Each number is 128 + 24 x the weight over its row's rms, rounded and kept within 0 to 255. Layers, rows and columns count from 0. Numbers have three digits each. The size before them is the row's rms in percent of the matrix's.

# layer 11 attention value, 64x64, rms 0.197, rows 0-63, columns 0-63
105:100103136145115121130106117089110139151115126091139096162125166146096128171133133143062132088149149129098124144121165147164141133121157122140094163153112131073158151120140168116110126146126145
093:124134103133150185078097113153118131110099134127129158122137147154071138131128159112163111133145114116150137149104106128125178129105141101130131111141144098170160146120107090129154143189102130
088:185116144134127118129072136119169114137108115154118136148102125140106128115118114104124128107136144139116120144158152131141124078139072088156142141136154117155109108138127120187145099122199135
095:136113135140150151174104150117111125163138144136177104125099085157177125165143133090103127158134141123114118122108125114128123108147119187147132114110117093123168112097138120147086102092129085
096:150150107128099081139116148114103128120100123090167130127119082166158115119180127118131116158071153126108152136102122157112141160103133121104160143093132124117124064132130136122099115156111112
084:127117142126120153132122145142132123176073140159127122073139134119150097143188113148121139095129112127095125141155154143126097100111139136141134176140103170076097130168113122123109113145144092
102:135127117167129165126060132140132114170111114143107115113131126119134110176185107125158109121110105129138159133094148101119139116127110127108113171130127118084138165142103092120071113141159115
100:131118115066154136121171141096130178112135178110115111049133152148141116091103122149137112103152125117127131155148126118146108110142141162138134115122118108150073124103128146149161120127116142
091:151108132117143113153089142118102094163158127098143165125144119098123128125140124040128142092101127163136119143136120079118115130122121114119146145165151176132142122078105094114150120142124120
107:159113127141088169158106128175154112109139142140114123122127123153099153117079125106120120171127114078159105104168110138112136145112102072145172150161110139132111108123141091138125097121143140
093:118124133121120137188123133127126126130201135114121129096179143121150101175112110131150109152132112125137140104129143117131145136123048137107139139174098127122149166131124106133141117179121108
109:119126170104109144135107174109158100160121124098128097113114164139127141147110142162120097160166125125137094161141126134154093132097153125146157151172115128135107133131155122149157133144063086
090:120138122109134126126111122150094084143089156123133128120143133106081095129160148122086164105124163120053116142131143160085127125085109148165155141126160143129104121096132126114115135128105089
124:117117116131103069068135118105124113095156127115120121178118131167119107110128116158119086143115122140123144136114137153147121140133189113116118137122184117132142108126134159109179171133094141
102:156118127105134138105116127130143145110138161122112149120118138175155152094146170113171109173133158108125134128159107123136137117141114108158139161067153094136092085114133160180137118155129097
092:147135141133180167178127157145106132091116149109120145127180113149133147133114155103148140114140140143147117124099121166133199157143115122152144134096080087117163150116150141138147119137127106
093:114118138148121099144141107145188104149177135135151122136094173130110149125106096169161136129095128100159141119142144145069091158109116138130120175133135130122120164124154100118147094133152146
091:155150125132137151157121117158175101121169126114140131091130120138138099106128129127138124187096103147151089114122147161108151133153103115151130168109130112125119127102091120086091137182149085
094:113144158099126093095134115079113151101133150147089115151171160112126133141140110144145131095129168151088138126161147143127085058133138136122112117128172122144145127144132114110158110152108091
108:111106139136136142137113129124176177146145146130089133143140131135139135149120120124146132116149138107124097122136119153175125079157147169130096102117160079142180077142102133117141105139156075
107:156131161144095144117148096114156122092109131138096162153133171156114164144097163142112147120160117096075091124107099142146146152112167108143145117147139104136153123169159132097147149124109110
102:168134105109133139121169150112124128154139143146124127143113120130164086127121094088110098096141130104110132112129110102109120075155112169116195117123123124096148113109150141120171123069138105
094:147130140128116139142120159101144111142122089082147135131138123149146131150165119101117100153155152155085079154130114113166136120130124136130140179153114170112130108105168153088132126150069101
083:124115107139132156132071150140129152142113139121087183101114106110099135123139117155143129131177111155135089177131120082155121094121158147149129133087102168108115128126160096138140161115140111
099:151112102150116128127142146118070100134102136116132146119128116134117122090143180148139138138119133136118123190112112117116152175096120081145175133067070120115105156128121130143145133117115116
114:113162111116118144142132157185138121122126087154151144122131076089134114122113097121129070120109114147168127106123108133118128111121111173096123100141124165108173116172137159112133114107100161
104:105160112129178183145110139138121133134131143151140145129114168105101134088121155180163134112121141111149098141139124126143111136155164192158125100071120093124123156145139160128111121130120122
102:156138118144150163142151105116112179098149134098073158129159091149145137120140101116108167129142120133090076123093099085151119143139104152107144082122144136130141115114108105110122137087138129
102:112144123146149154132085137117141122173086145139159140108095105140128078122165077147164110118150115149120123167086154124107141114091163149123138157121140123148095153124093117095137095121104113
103:138136116114108154101141080156101085151079115129110129137133155140137137144111118105055141138127107132107120105123138110129108129131119108103122131180150178129120120153120123090089165124163170
089:124112132128134104121135142164093140102162132151150135138141124134097140135111138082140105148081104128182159084131126125062122150155122147140138104117144112163129104086094148158172131154112121
089:135119113145142105108113114126113132124165142130089131101146125118078112065154140138147146136175127145156119175138133116140174115138139082173158160126123145133094127142118108169160172144129139
112:123133079113113128126110104091102122117186111112134141137113128132131132157120117127098095141154145077101149148134146079090125121088077111112103134137139133171094174115145155164137144138121143
100:113112129138132083118132141121122134119138144094174134168103083148088144110096118142123114150128140145156154099167133147110126155080150103094090103137135147161076148116129133127161126118117181
097:129104108155167118131138103107130131159157134091136153151106108170185063141150106157148116133156102116120144124084109147141145137123138120100111150107127110125123132146072129123168174143128119
108:119148145149134114148103113125158109120094113210139148118131152110109133122116141144172117067111180120078149136130132149107113094120133108123106111114133147116116158151128114133113068137146121
102:093111102100116136105097117138138107152154100125097172112122144094108112137112153148092138138142104130142155112142136074134087135120126138106087130160130176126095149155137139131129188119176141
103:136107112139166146145135127173110096107106152114149121099119116104137137133132131056103152099136145122126097120120126126134150155159111160168118136090099129125134172063122156126102141129137176
116:126098138156146140120122142186134112121124131119147131136168101148118103144150133091144125100121132173164134108087123180116175168132126101129176154165115129120188121107118117105143112132107120
103:104093108164117086158088134118083129146157129113139146146178127095082134171135113144143160130097135191150118141133173096109086127110133126133129159147118154126135125114132115103120130147132107
112:125115103100126162149106128127090159135109167094134128168109078153175077159133119132091125166125154092106135140122128154147146137112130159113117109098105098110132141140092120157105103122160149
098:150132146092118131139106147155129174154126145123170160139125067146117151123102115128154103150108125151179137129147146156089106123098126130111141105142139139182115087131105085124121090097150116
103:138143128099076146129149131169083104139090125094133126159125131137104167094098155132099164173101123095093101145111120134114149154093108159134146125135163130169123114131151110109139146093136117
090:073124133122125134135109133140112120153088145097171141115123112094162135152140106157111131095101143174165164159148183158086112130083122120119118125115130135152141172122101124123109093151128135
098:139109173101126134133070130142171121133121173142137136127118159177106131156139122141136112086111146116132122126129110168096107120108148098122169142128120154113137116130134115134131050169123091
106:116148144109151090097103115121163090144152104164080091084126172131157095125137135145136144120110096161134169129103154122134148123150090119109137124132164134115101154126131104154107173146140101
097:130128119104145161129118120170143084135102101181108100102117114136184093138163163131127143104106098113137165135116103134155152153125112094137168086124112108129135128163141127173136133110107152
097:184137135121131143102075125150155136162124150117124138127112065144128136140126090102115118156161124113142132121107145126150128126129133107132122129132165124183114095114075064130099131130170120
096:118137110102133094110121113130080135105133172130138159118174115093091102102095123130131115093151158134101156105166143164112114114104131112111122092148171158181114102122109115108127152142101146
105:093112106107117162152084100133137132194102168127159111120074137153099151108076122147109140129131149113141093163159137130147089126099172133124108133130132143146105117115132114136122093117135140
108:105113134089125120149140127105148128142161140136122106106124179139160075170116099130072130112166127128079128128139159134150142136131082127129146136157135151139111142118123170181160145161108138
086:147166120149165096134140163090150115134086076144147129114121114088113124085146139132156131128094151154110150172116123092150130090144123152114149081113152108140110111095118151145112117120098106
097:150186178109117132156142152115135162132092112059105115137144109112129154116131147169118177180099150152147137152124129145132131130108125115126152145159117103131122123159125088127094105127134115
092:122150093163164148124111137133137088139119117157186135126109095087103093079136083149127117104147128167113122131125160100121131082122133139154110133090145161104130157082135136113138117123110137
106:126125117157154129151159128122122130136143133156108157113152188083056124101117124123133134115149108125108083126141144118119089096160112164143144117135129139143145104091129149092127137133113063
104:138138131125083135133079111105135139134161140090115127162099099158143119163080136135095082166160182105099123133121104129126150118116151106120108133149118116125088157164138095114111123108157153
106:126126130143155166156120065152158155137142139123081138168111108138120143136123100148162137091109117087155099134126099147113106136128151156097124110137122116127122156177105094121144123080167149
092:138095145124126113113156115118141112113140135149149101121103172146102153124130167120166128128099124108139139135146120145100138152152094099156139147088069093134099152084136120186152099162136100
102:111119098151138129107139179139145121134123115114163123131074126133096139087109126138127076134127130156182131154140118128129132133158162135137137132088113118111139119058172166123142121105090155
098:163088151064148156123104143131120113136118169118145163106132123126167090119131115099067131100155137138142156127158115132151147110152115133170148183112136161130132119102145133137156113099127132
105:182128122140129082085165070100145130111159120130098134153127113123146166124145117070126122128133151136103127104146145090129097098164094115135119159124133139113100116107143131120098130108175111
102:131130129104114106151140115105125114160157170101154120144136117121114109133164113127166122150104156079110130129153141154059097130094105153112136161107112116136128137118105114128173105160141067
099:117118128144110120162065152139126148155129097133148164150143070112106119137131139140167087102146166148172131143135115126117126090085140095108130126141109170106159128148125126133168088120120119
094:132128135146114146118137055113145098109083135106155104159117162158142145115127136092076151120109165109110118112119138169108134140156146143157140155133174091134171116115142134093110124118147129